Each number is 128 + 32 x the weight over the matrix's rms, rounded and kept within 0 to 255. Layers, rows and columns count from 0. Numbers have three digits each.

# layer 7 MLP down (transposed), 2368x896, rms 0.0174, rows 824-905, columns 840-895
131149140128123065140178133177095161120152150121120098114057152122166177158132073144108106117111132080136085135134056149075104133133110102047141133111095125160057132120
152113158175182145191102151133147110107209081138149168166089099127169165162134169128176119140188108174058119130151051120168115157040114156116149176178136075103163135165
123111100120067122143106086157134115139147165108109106124133115162129139107092136125127149148113127073147127127104100166199131122144151152146166147075081103142083135083
137139139160102148137140143104129097101115182109103130157167138120142136161090137123096102109131119112129149111143113138117142155153127101109136079158045157122125134113
129119143129122157135086173117140160147146127153133082140132169128150109129122110040126067122167143119144122082114163179125117103121108131132125141104091080129115134162
132075157158134132101142117160130110135116134144179145153064163126114141148121080136093122170067135129104125079103149137152093151086148050119129184154143138178130055137
122135140134146138112129101144108127173125190108178063171162112074103149108142111183082099104084131094127107127150114082147050186100073102154074143145083147142164128095
065145087129135050176112080102086218096150095117089146144132176102105120134129146126152198143096083152142143161187107083094109102145144085140155112125149130121123131149
078125095134147125074121123058123137151122180115135062116110185119179101136106128132119088103123097117156144121063123163147099105162114153100105106142148157110149098183
136142081136109125079063160087092122079114133125131111137117129074108133146121102118107162129146128089145162115148149181061124143134102103107040123091106114118112186081
151117127157126120120123091150138175074128182073113164099110099073065093171126144148128172126143091080120121171105110158167133168095147112187123107194151146134093089138
097127105081102146101113198131130093150196171132114170111120101129204169109139132104086150167057111194165122116171179105086075129167037151117122138130122131106086134155
125116103166195147185089112083117143149143117120134035115173182127133082159096146095117106099131075133176081166168135151119085104125141162124102095083127105132091123103
120128149145167156144081131153118157124186103017148104129128102101143114111138140068085129154163099136130113127178155079168125125186122129124108159141136060146171102118
138118180122122163122160132082114080114172152152101122104196104136145199095112093100126069112135105107159118084172114133143100171064139103069101155114030135188144089134
119126053155165161097093201117127158078127111117182084143166161079102104063134188130110132152144163160154123148136157133146094150172130125116121126100113137125133126128
184144101154139141139177117134141118153122103144187188104071167157076099111111082109144175040156168180141133114186141078129161131179150087124104108043063175089127148082
106135089186117137108143100179137142149130109067126180114157125142156132103066145160138161104135105180137111132183130115081149096082111193105198091143169131179125139123
097063128179087124110086118137152141054123108098098181097147152131132150169123104139146124128161098116137114124111141148128083174097098167135087130122166142094075115158
079175118129091138161103047095149120082127146110154182127113138129055147078129135154114077058134125162176130131139054163131155125138171119082125153143120148166106136130
172103099140148102116157071195149129114107119085087159112197122142131093181127148098145100154140109098208078100134135136151102162100133084185075134161114141102129110027
124125124062135130095176136088112123128138053197093116107103118141137148179104154110107108098139144147120074059124145134118110155156164077137213149112067135123163220137
135128163087074127141141116139142145100124139100105147110177158075112151104098107164162119155177113139159130107138162078149137159096151099128083095134091106159106095136
171146124125191081100182095153155144153097186109120140092145158125145144144161068114088178134100136103113170161123145126068115132116132186099103121110149121064118158136
132079152109116093207198100071118106144110103176131139102163097140198129106084165133165132136137082144145152105173175138117062139115120084118073177121152111080094111152
126106116110096129111093117170108105110095115068143139156125092156100178192111128102154145155146146156104151132183170124106123135107054079166142075109156123121068110141
127127108121107079099143180091070142104154089081199110118078121114048143122147112058100171110127149132151125098149155139166127086158154140106128141144159136177099152169
149158161130121132095139103085144145090135208174084110133082077115132182124180086093102089109094122143053094118135172119124075124104121043079091102161147129133072170123
043123123159127137093129171090171096128158089103078116157108167125120177132149132082147158120168187168141137159102110138076124071105108144087139100130128129151172060094
097058136080129125085151122139144188098103081104170036118141126108091119164120140127118082118134101116123114168168157103132065081125144125072108083110115163138129109163
151112103120115124093172160125144151128137125166100110141153123081147216118139150121101128106134099152065119135160121232190113168116104041134145196171156057120122167094
182115161112101149084172133192114188131137165163164127095135127159100095151164109108164110179148140121126148069071095153141144106147114149163204154111168068105165222153
132180124073055184180134161149089137152093178161171121125151147146128120150123149149140123111117126103174165134093116112033168101120125195200157025123068146146085172156
172194153150086145100152160205134097110118204088155157138060125130100127092115087133117127130096144110078104137117118156134132175118132097115175096108132117130070143125
178109145152179113136097127078131155097140135104082103113096102115160164130128144128142107139141157148131133124139143123068145148131150102079167081116142040112119145104
114114108170097104065161104100128084086115153150119149078151168133159123153148120074143099078086115181121119120103179132162080166145179156143092127173093134084125113083
146073100170119149104089150110141110142136110156117203146098156108057160120080097133164161058119144206131175137137133126120160134140114100200135128152140183167113128149
190123133077096167156174066162155089174077179135124140154119119173048129115128167116085106137165126110090129139110172104133155143148097172166117172089112085118168180104
117163095121091161117199103172113138130159152201093135112174094117137140199125162127160174190078107134120142052160146123054155123118085159115159106168071116146147081181
174147097161181149175176089096139128166074104165132129107149149099170096120111123151137136131133144116121107116145133146071068100139143112129120097143194115135106073131
118152163136126168058130134153145093156134142064125091194107222109159086163115129099143158134158130160170125126122116107164110144097050199082152164125136096127082039156
148129101102080119092154137110161130138106164077123119128097164057149167132133072143158083100141139147124003126121138110044149131184175162164138081169198168092106120140
129135102116144121100086151107108121123073166089226147142091144113091093135116050148095115111169102142161135165132109113114189126104137130178116156105116128138059147128
132099152176130098104129152136174106157156200145109160169161144129219116136140120149173199142122108145169137070110123098140175137134111124110133097108040135147147158097
131160143108127120085167134157132164148102108102109138126133125128128140099121056109160043126106126128153128160188120094159073100132122120087045113118122116068159081088
109156107119129195083131145207143117126123162162110122202075097102154146167116147162190049109148119115100202127123168143172153188144139156154105146150109144108144111135
176152155187130122151162112101179144097088147149148111120076146182126086179084093157119110114113114151101122184095104173116085113133102155162164141093158157192133131106
206107153162153187139092180116089080144169083138078092153117135118128164120144107119104065137131119121127057099129122144113138123116162156154118132173115122112117047155
175116112132138143089124086087174134128157077244085067135145114135156173161141120152140129087124135236071135122158108109141171099143107117156104188130141132153184140159
177145123111115156091156071134111111111097115149048106123164143117132113103124094085140164140117134148152088078147132086176096056121176142154178157116136055120137103169
092145095167213102082158167190146134187168118131098133113209108101127128137176128080077081116091135182117138083086111125166063165111108135178091107205211146191121183146
114105219159157157132131165184188130109104144102120149125083171115173139130106100106101147114114135125116135070158093107182088162071105088115172184214139109118126112109
177160181137174070128170160122149138156112158123155160115168187125132160117105110142163162096151130159139154173121130201097104125096130153079113075107165194138106164132
141133129151098107098185113109164134125130112135093180131119127138107079121119142113130160141127158077123151094085129190137102123084147119119116136146130139164157143150
059115130075113127094116131110120084093076104162187136111137139157098158158121132121139154029147184181099121177182091095109165070111151107082188155146102114148126169073
065084110164151133089107140134206120160117145163094135112080148165124139149075125160123142126146111158196100124109109100124156094108048118112171152161160113172117140102
118137070161109158161133151131054179112150091119128138097159078142095141174158154098069205203118143207111194060174188121081118117153067108093067138163127146145186134160
051117085139139073067154100159091128119080075114059125157179145148168158144122092178107104154144102121079154124092089084117125119094101122091110100113151104109178065139
123194143133118121140167124142182144149100072138129136113168164092106086162057160093169173118088083152139159138096112101120154152102155161142120099147192136084163149128
129175151068050170072072129171178113115071147088124085156139097139111120116185142099120126094140120163126160152112106133106099119080088181103103048124156125068168109134
078115144130055095118203121208096168110152125115054089112154090141131146137143159113157123146090124129122158054096084103098126164098119175135125101186140138162151102123
094162150071140144083133155103108157104090117063085070142133129114127167109099151066067137097145080167126080087126148112111111113148092129151077096164153158160097204124
119072157094106118153154148145099149101089116112166128150081140143134057143060147116140176135155131062110168066130072082161138133119145127125184163154166095088144197133
139155106161109114102131170137168146123128112133182154094113175120177146137092162187152155151124146148084112150131101138134192127144123101105189114137097153076137092137
147144103076195083125170139126158091102100145173128166141144196097142147119131091162117143145109140068118117122153100089110150107136099133190149146167168131119088199122
133133180114113107130061139114138138085126130087130059101102144115121140157116116094145080119157202174140142103101125142109093151164160122089162108155200144095190147064
147100092137128136133105089127129106082141170128201123166111121125128055128130147120106176150093148099146114121158141138129091118132190085114125147155105173121187219070
163144156080143065166151111115115149135190123136147118143138127100127081120125184202078096155145174087160084155090128140099167144092106147120136104103139143157110077133
129152146093121165132171104145147110177167153102168070124111134073142083138147104114142173160151125139080188099106165060077098175138161103165175136129082104104100128152
130172145109072100049142105132183125095103100178136073137118120069141078114128116091115087161140109140066119098122177155211060107136180140115087160118091079134118150129
094124102096092120109145152136099154147133184117155123147152145103062118082127127088170170163153106129117126101135114130174122101118141144107099161168131101144111198174
076146130141084146095124166110130078158134102162123090205128084111132095140101117151156158184139113164100108151149158105105161116096112083130125149174186116093098094143
142159097116121086120124131189145110117072096154127108120183150163115123158143163150161139080073182111179124069145132126112122151162094071141119085124115099120167128113
134166118080115050114093135090111108171139116151158154116173117128122137070102118128139099131135152069143105180179081124142073091155089198148128041128088070139153135073
076118129126136092174150092109152171073132159164158090108101191134144178159130069122095130175123169090120133159094200108139081134114110090120136144081074201078024096137
138083131105144082153134078135163130101140085168122133085119151165033079140132141097154121185122088093076195170103143186137174147184126156107096074160089189132116155105
129067165200130097131126126136160107121139133087156135164106124166099192137107105095108148168119112112066130131179172102138089101097048105126099120151146149101167081112
107076109187129133123150101174137170083130100169193159145156108110103164049130079129104148148147155107148104116129174129167114180083114110098122147145102157146135166129
138151114146124145146111111123146149133182125137112109158182174108168084167105190134150131154125107112163142164069126173125106096176100124089096118113147140078160106160
166168148100155144148119134106205133149168126151108074131109103143098092167146118103169136136088114120074128158134127107125124081138129094152133114183178133091187124148
077040162089152162075174115127157096161131112122160126084114120108113182138094150112122133117142109194131139144145121090057111119128138139158116146066111242153137155146
066152148176164146134142123141101136074149125128171102112106126141127112108116102099092084160155169105109070138073144168061119118144118100211157067182103079097138116167
# layer 7 MLP gate, 2368x896, rms 0.0219, rows 825-905, columns 840-895
101099148140108144129100160136141128069154106120131098123166148104146135112129091071094112138162181147143119141097131147158080095152087054061141188156147156219134096092
128140084100211146196077160118099172082122126128141182093091169123135099136118098085152099110133051175224112127102083114167129110097142193161103109204078089108135178125
102114168114156103172150102136087119109153096194132118089180123159147118133177136089159097099078145142175148163177078125088074134089097125165185086149102082120156106113
176103194138205180109134128127166167068117114107142093138154115153103165135105139058134060126130081114038147123135137168164107099072134134121081156142172144088122130094
150063127202136134113136129131133118109157066115138143128065117100142162137095142101080145167085105173074121127137122134217152109120156081128112158145167081141152137141
124147128077151173140116106120131164082109070115123156129130125101139053125152147167079121158115111109118145146107166164150057106143168171146148095137122124158108158173
151166131059063110130125107128133122088181133194101099135130171129164148126119161225131078125080127152140179168060099081150124186197157124120137041164098127092107149168
154143142044124088200091169126059092087093137108142091094153115153164130122110079106134145130071135134102089139142180125117114157139122125175124131146120175116048105124
152157103112156080150141119139079113106141127132103123093156153141228129093172164169129114151108133164185159168122118130105153102134115093142079015149149159106128141122
083148070106131087092127202100055135122190122104114120161152094138144139124143189091158118152108198100186142185139132145109114053133188166104169125049077160139149189132
087133095127151183106080130115128105137134127129032065157067127122141150083118135096117179118139110115113165163125106118083149102114130167114052082168162171104089107138
098105131136164157126189145113112158155154172122091169111177112070156143090072123139149150096158119097083170115134109109144082090133087135138068156162163146116154100094
143106119104179128063139133097133083128122125125136149165082167165087172189120130146153078089156114066157176113111111138031129123185100092123144171157200150176196102117
151186053070140121123174181068049135140089128128140146049164123143096203102186127088075149091174161152172092167111206093138136146124097141155163099151137069161102176137
074165085182117089131160126127091111119136092135159187179151122178119180146116191126078156089147146120122199076122101110094079135141161086100092141134179169124174123152
189097172122099118180061183140121107139079100132091134144111135068103102178121121175157133134114145128156113107141119176141129110113101184174109120136163135131103115147
157076199119164148187098071109096086183139078210089134119068155103145087161148114187116102132118158106118100131161098144118164172106144199125156060157112113096139057096
124149145124154155153078076160115135150152092207096126104131172125103123112109107070129158145105104144116114205120129107152093131159130069114132070094161159067150161102
167137126182123113115104167170162112143112085168118087199095158090118189132150113107131126203115159136129150165151061151130139115173236083120149122116169140157150098160
146090105055120133126158130075095175090088119081161072148218131143119072114175086157124182144093126145108204131117161179094108094150155085108086111131131115098174086115
106119098134138186158143141096132126142123058059134102102164134190162142122096158097150130109165189108126116153126132152099155089112117128134142123134170112191132131133
120109100096130141076111136131121105132107139098093164106102151123166144106136074133154148101182111104132117120097168122109123111145136116123129095128101115119120092076
233115167185128132129107102021121128131150108140133074118140127100137157043140085091086142141124136097106161168151122137141141172074128171117161113114152193127159123157
098093146089146116075109139129088101155126018106076092112170096118121124167136081133138144102086160137167192113134094124128109119176173117117154082143138133191096119107
127159165226088077105170108111172095075100103133137105169145163086107053096120140143139172161153140135101141149177115144142113139177130150069139150128090203110107113105
143174136130105202056188170142136154144127112122147104146137113191147097138139080100167098105135176120101160131123104115104207207154184084090085132113121089105090068188
114176114149105133110147113155102137166123083155183084134121139159135122122138111143054097123106175152159123089121147085170128166178183071103128046141134142135108154103
168175118143112114116099063126144101145160146139044155120120142083147112149136120113101116132186105118137143161153143178113168122150167085092133131092073110141141135128
096142122128119121155148127099131174119145131161152157113175097136169167118141152199158126137097198117110152138106106120143153151123099147153117129145122133185098124183
165133202160165146130139173099146102119116121105132138149127114119132118106147159134149153155147125111122166088112074141071171121121113043112082163143154146161109158132
128197111072115092127115144142091053102173099163106100120079170134125150117142132187187134122140103135148133147109110128152139084118157133111160075194125133119116114161
116159139111121109122186131145135128126104080117083142159163149094133094072132085078113113137076150080136184121166115122146179073120104125135127160150145150104135107136
108143133102108146120164162143141121135121074162158123120124136150207080110084113175158130171072116167120171128093140139119152092125121156132067130155136101090125126113
128183114103112153052121138078033094124144174133124178061132115110140097149202113086104146117136116116106201164112097158158161114101109100174166133085155067125100084112
149088149099091108096166155099061164047142127116154148052132089125110116121119153142139107028122122112149113096155067096130114075124139123183129113186132133182147124107
172092133078168168126086184152108108154145107171102092117174145173147140090175149176103211057148171157173163136140103149114106202112109082063126126163141171117088113195
101132072121139145124096120094135114098102115139065099117204150134114159202140111164126130081135136145167102066167134122131135137177189145078119109129145103131070107063
092178134095114183115126110144168135125132099176128058157079129102156135099144098114095119138135172149133128089166142163100110083114107158132103109129178120111111105099
087094109146086160185178162148139222107098055139199120116098124111235121119169105112156159151162103158093075172189131109197142189193138207144091144085116143162206072136
116130160064178089153129114170144147160133138162163125159141145137138124050128100193095140139135167150128101083117187109093139160163152147136165154201096117132128145157
101177096164082130133162092140117133098083155131192079136129178112125080134173090156134158159165113166108107153162137097212138147102137114127150104123198201051099152084
111110102125074111132104140108170143095120103119085099094147171111107117167161099125098137161198153128109111117143123131128167144115164125162110069134134177089135078112
136177128110175156165086166128095171080152091063135160108094137180171089070048144178123106200162105101110088115150094106160125119142153117066078154068149146104189131159
120111147143107079095134193143098165102180109163080144115112155116179134124118100152113163186118137136139138100105112102100134128160204083131176120133138137122059136188
155124052137146109129148110072148137171138073117102155144205107097096177134157107112093145201136143134075148150140109179143068152154093165118141096150106200114167088172
120158125087083123214132134152166133105202116139132110131117136132168138178124173115119117131096175147123137108123103149143128176147072103166178142150116061126118163138
075092166075112090151143133132151127139149107158152108123099114145169164156165129111174105109144161149076153106172173126141153131146126148110102098157126103076153101108
123144143114099091147131164080116121118127141098175130115121104098158128090102116151143147139164182183106141126104151148110106112091137071114106143155107097052152117149
149097152166152118120173130116140118177150094100113148139099135112140199123090064144098221126127108137144158097128129101154101114173123068130110128108138141133211170205
130132160156127184092128140157124108108136158153115148110068120117157093151117119124136124164177117155131096165066126133050087124119180137161146152126133174237097121199
161086121110150206115133130134119117101115104130105171075120116058066119134200130135070085145139072093128181126145070126160076135116092200149133168161120092143072123104
154157125086193148149137157096125125123129071147159136147145137117042149102088087103136111099125160134161126198155107128082099170139127164130084150144130158159132139112
171089119131117122149177109112187185051088155136142122064156133150120098119157140153078105127163145134125129129152187199123115080126166127131145163166172168132127111170
149124095096116115151121098139099136203101135116182145148155141213158125180138156135087149106073145083130142120144109130102191146128127103102129087117108054104118131031
142181147077163110165148103141094124131182045081146148133080111092189127109214145144186059137118199051110119165144123174158158074108197151122096099140137224181116146122
164118183089132119175157102150108169157154053116141183080160158169130199063096137125134155162071206036111098103190084117165134096183148224105151088121137146078157195056
160176124136154201166126075055147148152097129183114140133186105140163144175084159110038099163137153106142118121150089117072117170146111157088155154115125132165160132062
113151112119105138115078128135120104160103098131092095131077125077097133111214107126092085094124165085122086194128146085110079100111115163182098100143112118122117041149
191125115161112117125123101094107150160174132109099130036119183121161122086107151125134151099139101110176111121156138132120148140214152085147145135106141135134167143108
160165089053146196158092147092082164165113122135076097115121132081168111073147150094162083134146154117099165139140165102125163175133095071146138090117132182143094114174
116101122174101091170129145137128149098114101036094170121126172120112091158150122154108089132137133103178182066158080122105058142212137179160175077139136151060106093157
147146147135101139159108155139173110148188107088094155181180186115118110172126134074143153149138068084105113129069116103150113143140162112126118123137081101159155194162
113102132121160044107087129172209147173118142130103116097121133119098104141187098133149140068126121130119106174171125108107127165141133115139070112117139080163033141153
186133096080114092211142056166138081133162082072141140123134141140074097107152158090182157084144120093142104099133143125189107145168144172121118229105173122115102148079
111144121129099145142189153078139092094118161041096106119064103103174088141086153169142164126128143054083209139131138046137117132154110094150113112117175142126094142109
126138155095161134109144143131131132091168142101119140143158165098124138162096104156113103105132139142146172082142139092153155125130067062113174070157164144136165146105
105127098196148143099194143151130193181125119105049102161142073128119139127124136058130106174166086192134087128211052158105152158111171129123181138166167136181156112137
112114118160140141187146122123137128136142113152136046088164091174125125121152169160139122132136104093168149146127114160091105136126158176165062117111097191127129100123
157136137124139154156100082186098174186147143169085133106168113158118138100157163110126110119150143127194179105218127061088099104100148168125131051147165142090149164111
166197104114072094156172106070130097101087076114122157146118154126126172153120143139152137135118174102120152105098094121116133163088155132119107087150124129150087099074
204118086050101147150165084038091089152122096131090173195064059085099142141170115159151099085081121106183080169083121155145222111138103112181123106099096155164089112021
099122068132142108141110176080139103116059097140101139060137114125129130134127161187174113141127156072093190129095129126151091203136150141150130108171160086112145136116
099122103138137076085121096101105109154072139102160180106130114148069160043170086080110158092137184093140131087179178164112146094078158108091215127167130146192097085031
090061118154161163053138143145092103111096168108176123163125111104118102159054166125149152172171178135149165186124137175118135079167118110172169146127150114149122154100
098150146149134084145168057119152147123071106106082152137142154076116093125145100096063193138167100175078129151093116142130127118089105084138100164142165190135109077112
149154116092134166162151102100101143089142114118079178129114084126180120125161081111110133118141119099116106134126092119139128161130099140136100141117093124143121161159
183140134180137107167126089137144074128101165097173131099147065113176099154114139076131114088163135091173147045141162122117115130136161134144154099145148140168128080188
119134116079199083147063145139116123116137095100144111086147168127163126106102072183095120115137165122103100165105123093127092155112109115139121119099145118105133113131
185193079155116121139110115081134065152168137113155076153111128151140117132143105086168107143185105150114136148126174183139090179102117154155095136150105114112188068147
122155108160086076146087100136099105161161165189123130140146096158117114106125070143136135145126130148083131127128118096135137111160154102157095108176130133125114132130
133158099150068176155190104062106157123095120104135085118168142126144133145120120099099163143109087112104129128048216172103074180152129143148130161101088125102134095101
# layer 7 MLP up, 2368x896, rms 0.0216, rows 825-905, columns 840-895
069052100185163152139107086166110128154126142170158167152116147122102176105178144141143092115174150106141120147182119152169074117177112128130146102154178096022143176101
106135093138113105157123096082102096084141149099098143123123136114128127087160132163121159059103094119126120138112199123134119141119143070153092171175098184083165148106
124150090094214127101124111122096158159089167128162186116170172087161145086166150114161118092168155128147115152101156141163159161099096088081099126152077160099193145126
119153108173087153075144187131086170142136090085140098120152171088123096067131097055076025182155134088150165110166087103155143140087146143106128179131213095109167190121
080162135086079131182112154086149101099086166167098068095156149084128095120118105114104153113159148102180108134168131083088079090156159152086189071078135161041146141123
118139088139129101145137062112128112142134180081141161213145141133152144085152078154099087121128045104114041130152067129086154103116137114106085114082168172153131069163
145129130137115070090053115121060164096084155094114112143138107149103083064106078109150148127138159157128202073136174205104126056087158132113066102122157095128128098108
108146142161167171111143089118109126113157151108119146141143168124047087135138139139151181108114114132126079114161111092199180151156151085103210165117127119115144171174
093159141118133167161157088062113117179126159101103153135132138151163126115105121137145128153110141078041137129161136113138176105124063125189137108154136171087155149098
114151061156137183135168129117141119115182074100120100109128082216145123152066147183117168183137127149071145137155081071212158144125110124090189111133096116090202121128
093151153149152120167121167113113137167119157119148174099132120158096083188135169168154105142078108104133136114078108068126140146139149174181154098119112169082156148149
067141124116123105147140127134136146145077177102191115141125112090135119167164153134151096186120136094127113131142136141091118165095126164102136173096169139112121144186
126134176141205172126073147131149150166116119145093168138108162076124150159111105153116118050142115170197125199146131092123130104187095174130100151136161071175109103164
155102098105095115121107102113105163134137091081072068089144098162150123135123114116119145081091135159144150159085091118089111195093112114080090066171087138144131107230
159096095124183168148113132129081140152158149124157113110132171074161092101188146088145136150076142101132055100077141107100113097112127176100109141144083097128081128056
133108102188132162181157126172122180183115142225097096162123117123143090068148112115097120147206106115126147144056134149050135070143119178185120108107126161115122119123
141139054128179131095127138119157144108114144121110137081185072080157072135087134148087082160110125154103121098086106099094112135183126121172158126086109086155113074092
193136150157148089143098096158139086152163116104154155175131151136113141138116119150171187137146050133104160163155125142155147124130128098114121199169113067152132175126
067197133160113132120124125188109107104100201116164154119103144098027179101136137097082158119171169078136178066108131118087146100114144134056168141094118071122109138121
108088137126134191151183191092143101167116080147107087193107169094097128129115161115121128147066149158151151143077137152122107117137110135134160162043111167146138116172
124124143064090129139112092121076109071103106141164150152131120144111110137123114066161136140117113116122066113141106168036046139110160139154068141121156157103095113103
122129139125141136153108152130113153146069071136118152115071174134187123147162140124141152150119132157126130102089136142131117123069085157114111132083120153087151151111
103150121090111168170148170097139180156213135168129146081126106104100095158084051114125115143153206116111165134046111107105144122193144179173162124095113164165131160122
168130128119131129112150121091154189177124145114182078112164091076128128110120193164141146136138128127131112139144118129110139153101039036131087171148073130121123187111
133137117139108102106173105121126105152172132097159141138197072143083170111135146181119102153151101173082125151136123121128155068157132119137104167131087102112098161144
086122159089091160182152114059127092158091126105127126139108121171160178104090133128100111166177080150109170042146144054138060131180136122128031098184167155115106120155
136176118081124072106147132088046171141156124127136141111124122128138141129151157113036146131143129221150108108079161085173174098133158086157115143106171124127104131136
120180165124158124166143136134070088123110114172087101131149183107111093158144182063144139119089096155129105162104103175122172178155113139118147167103087141171155105124
099132118126118138115157159172106111169104168141123120090135093125159121138127145185111111143116119112098159120132109191152139126113149120130139128165142137184084105134
124132106140066138117140138047131148091115062087125075110119082141140145130179103111105143166140175090081145069127129135128061135118175105141117055186124063137098103054
191120088133161081059157082161145083170143135178116134129113063163088135108187137115132165089162119144112114083050112132139051134128130130188155104083165085078112144109
181151112156153145142130125077160170108151135121100136131164122093139124091124168133132139144116170082083127182127081123120075130125115130170151120111178114178209148147
169142090192119125078114144136161125092131134114141103106121120134098085094069119116096084137141136138130142106121157119065098152113146131136146157146201148179133116111
117154163146095128076099182150205122098136142169112116082090088092065048132155121109123088044119157149185136119166083121151170193114144120138129111083121047203092115122
066153131119091142155142122172123146149100141117118121157102100196137124154080159136148071171128130107173079135110125088137112133114160153095155126075168086103126141131
146187134206098156151135085139120123125168080209113147092079151124180175158103147086101089099162170177144160114169151122146138136139064171154123139135113127099122162069
096112121134146119164100120101168197108182126162098118160096117120089128091106118082152150126145131134149146096132061161114059121143097187137175105148128088142179087112
098221126126141130139110181172131119127067083160135152122173125162150109067087104100121139162149192095116126117136139112175084162112114090135119112172170150148214092134
127111108161078109088132152177200119165131112087108106088083065087144112134134124065161116166194134127135167141122163138126129160108116070192140132128145133175092085179
054165154072170120132094105126117119166117141133145056135160107108170117056139145114108126086171142144133175122115116102135116119160096149188159109169081093114119101118
121103109189249147132161108132119137112119162111124165128110099130172165110135133075154149127119107129094141137130180174133137147166150106122084110140091136102140128094
089100116145036127143122104109177123127103134108074127162112090141118133146116142093120102087139140177177146089122152133157112097058165132153137131088158102104128067168
087079132125130164147150106082092134166201190149126073144146150116089082153119068163129134153127061110163120223149142160163126090170139170126101068113116136076142084136
136148182148144105133126117177130093140068153093166089117164109126068160098154138184134108047169073119185115147137154087118167098124094138156070156168100107175103087071
123130109143157145101132196175144115142132100097113101138178122162116089107198139189130108110100060152109090100189140121155139121081142148161115229164082129218158090132
169149135101177122099092121098125107099069132164142159134113111045146097100171172098113101094114102069136105169176068173171098199081113143134058187164100081115126110141
105161160159102168117152141091127117122160108168127161174116078114082121151241143193172160137099060117117122199138114092100174128092160171121130089142143135148074205136
099118123131096138162114117139170081109200155105091115129178093107169154138118139178222139116170178111123179110139168185125092126192113057149088147142148134138117185100
162066090060087103150104146154103116173144144085134155104129173177104138107177120143139119098111141141106085097139110150167199141148122124134149118122200167137168094148
127114080098161092138127179103151146109094116095186156097183121138128127162152119177128157087112157088126112146108158145170152131127145197090131125119101138089097116137
130110108162095139129181182071098152089197154120206090127111128138099097107184083163107182144134052112129078165159130065158156102146085128114151121076109163089144130118
130105159150135128145098106151103113134151142133134093118129156146146122145107107120110148115134191131172126119118131095162116164108129172094140097172050107146199091176
105116225154128115127140142151163097138132145126113109223127138160181175108106172174198104101108101091157071135117134104146105113146107100101117080164119157120091151137
163148162159093090137087107157148136061139155154180215125119153110125077134138061119131133089109087133071150123149117149108152154115156106077173180159139103124159185137
136123130084124152025155145161117125101123132105110129117101108123128128130108160158165105064150077153130141127117117088071114156123089133119112190161144126163093100102
059129095123110212135121173054134130120141141092105136141105118135146134153104126116096142149143080149117162127148083131053076153164098056117191139149111122052079223133
116224131156146053094165172143114093122104109155111139120104109110137143085109121032115153122130126079122204140126171119125092099138078152105155078117059118213112147174
165104169087127082155223161092172146163133132090139092090111150080087138119126176129101122106083128165100088158103107120161105152118110164103150119116150088130178146189
144180035060099085106092108126161110125116127099146106161124056110055111137153155146143101077091139114054103239172140114133174145146153124108119100121163140110104126134
099133082033085196094110103157091145127159134062131111157084115119079100089100139103190125136132098103156124025219154163168109144112110176092035104146160146130118167172
069148140195154094146049106147141146064140124145123118093141113091138132138128170132067127099174128146138168134134097135133091162143142162117053098082121175135124151123
150154091111086186146157088137100154173195110105065136138144156079091136120135136181155083165147097156132100142134121123172134149150093144130132071087119128132129127110
081151078134144122203122091108114124101101099110165118145160142130150127106106123119121185165103154121111147083144146124187105114116150141131082080088158136170133111088
135091156101149137169126151116146101102121044147188116168127131201082149146137083080167170135109123127130102159145128162126139105124074198124129154131133114171111112142
136158119150092110124126095141159077109064143107107107088148122174124119089069171174151133142160096159193078149120093182106111109177145122098140117115169162118124114184
068110142107120134050199096233130115090129102133110162166135106072108172129157130103176140144149129129061119145091085106095116165187151130181103133132056158156083104182
104069085130156129060154079117169145152149099066120149057098155139134157102110099122100156131117099125083156127076100150101130082133183113172120117158102060104157141092
162127186170149164153092165172121098157161137118149186122098130072129106088124097129177127126091096186196104178152142098137116171175113081109142105175151156186100092065
073161139143081095168099090178105138159135108173099103128138155136147134119119134036115123174147125127136155141167176097162135115106169159106121101107075161124111155166
101179144130094157136104155235154112145147164084133120149171066110138120162101091105115126089125126159138140107084120055081156117067098153070133085069134140172149138118
088058171152096137136098188173108109166128161122093104159139129144129086084075102133123091190210147101088103123148067138164127085093151152094086079146123189119187147131
145081106125105176197096128118150143125126166080195086165149108132056127101170154150100129143135103135085116164115185139131082146106105153119143130157172098118165137177
162096131140128105095106118150158143071122113174142100166161154128186159152131139138126105110142143128156177168188168123111103175118127158104128092155119143083135057136
160134123133149111162175165155104138090163141154131057196115143095100135136119023147092097095174105164129143137153135102098152098181105181105133119119154099101160152140
172161101167153108115093108107114141120057202153056166100054173101130063165120113114127122083111132159171139130103090170124129128165136155173116130161144117142127133143
137101140121093107171158133102165144150125107073107150138136127118120111146099140166181115138126163163116099104085067141126153135175192137138156167137121123167089107095
127152134140125138138167069072161177130158148090133129110131234178161135081120124118142085119159080099168133131096085129158176092159131176235155070159128195151175052160
045121096135128140099023141138028101125165114106119113109153171114198089185106134134144154164123147147135089156158144169116090160138095122167124115192138198134099187126
070111085122173132081158137178090133099110081130054129146159164148163081136167129124114138074159180177124150119098121173127112153172141197107120115064134139151097116122
114153119128130088143104111103109162148137147182107163117106176177142115124136094088190122108078140157091090147168154130135113161125172130135090104201140123090100119128
092079116130098144182077066115137019109111061164199104117095116157128177083128158098042107143167089085131134100161166131093125090107142168097094112136081155116145168128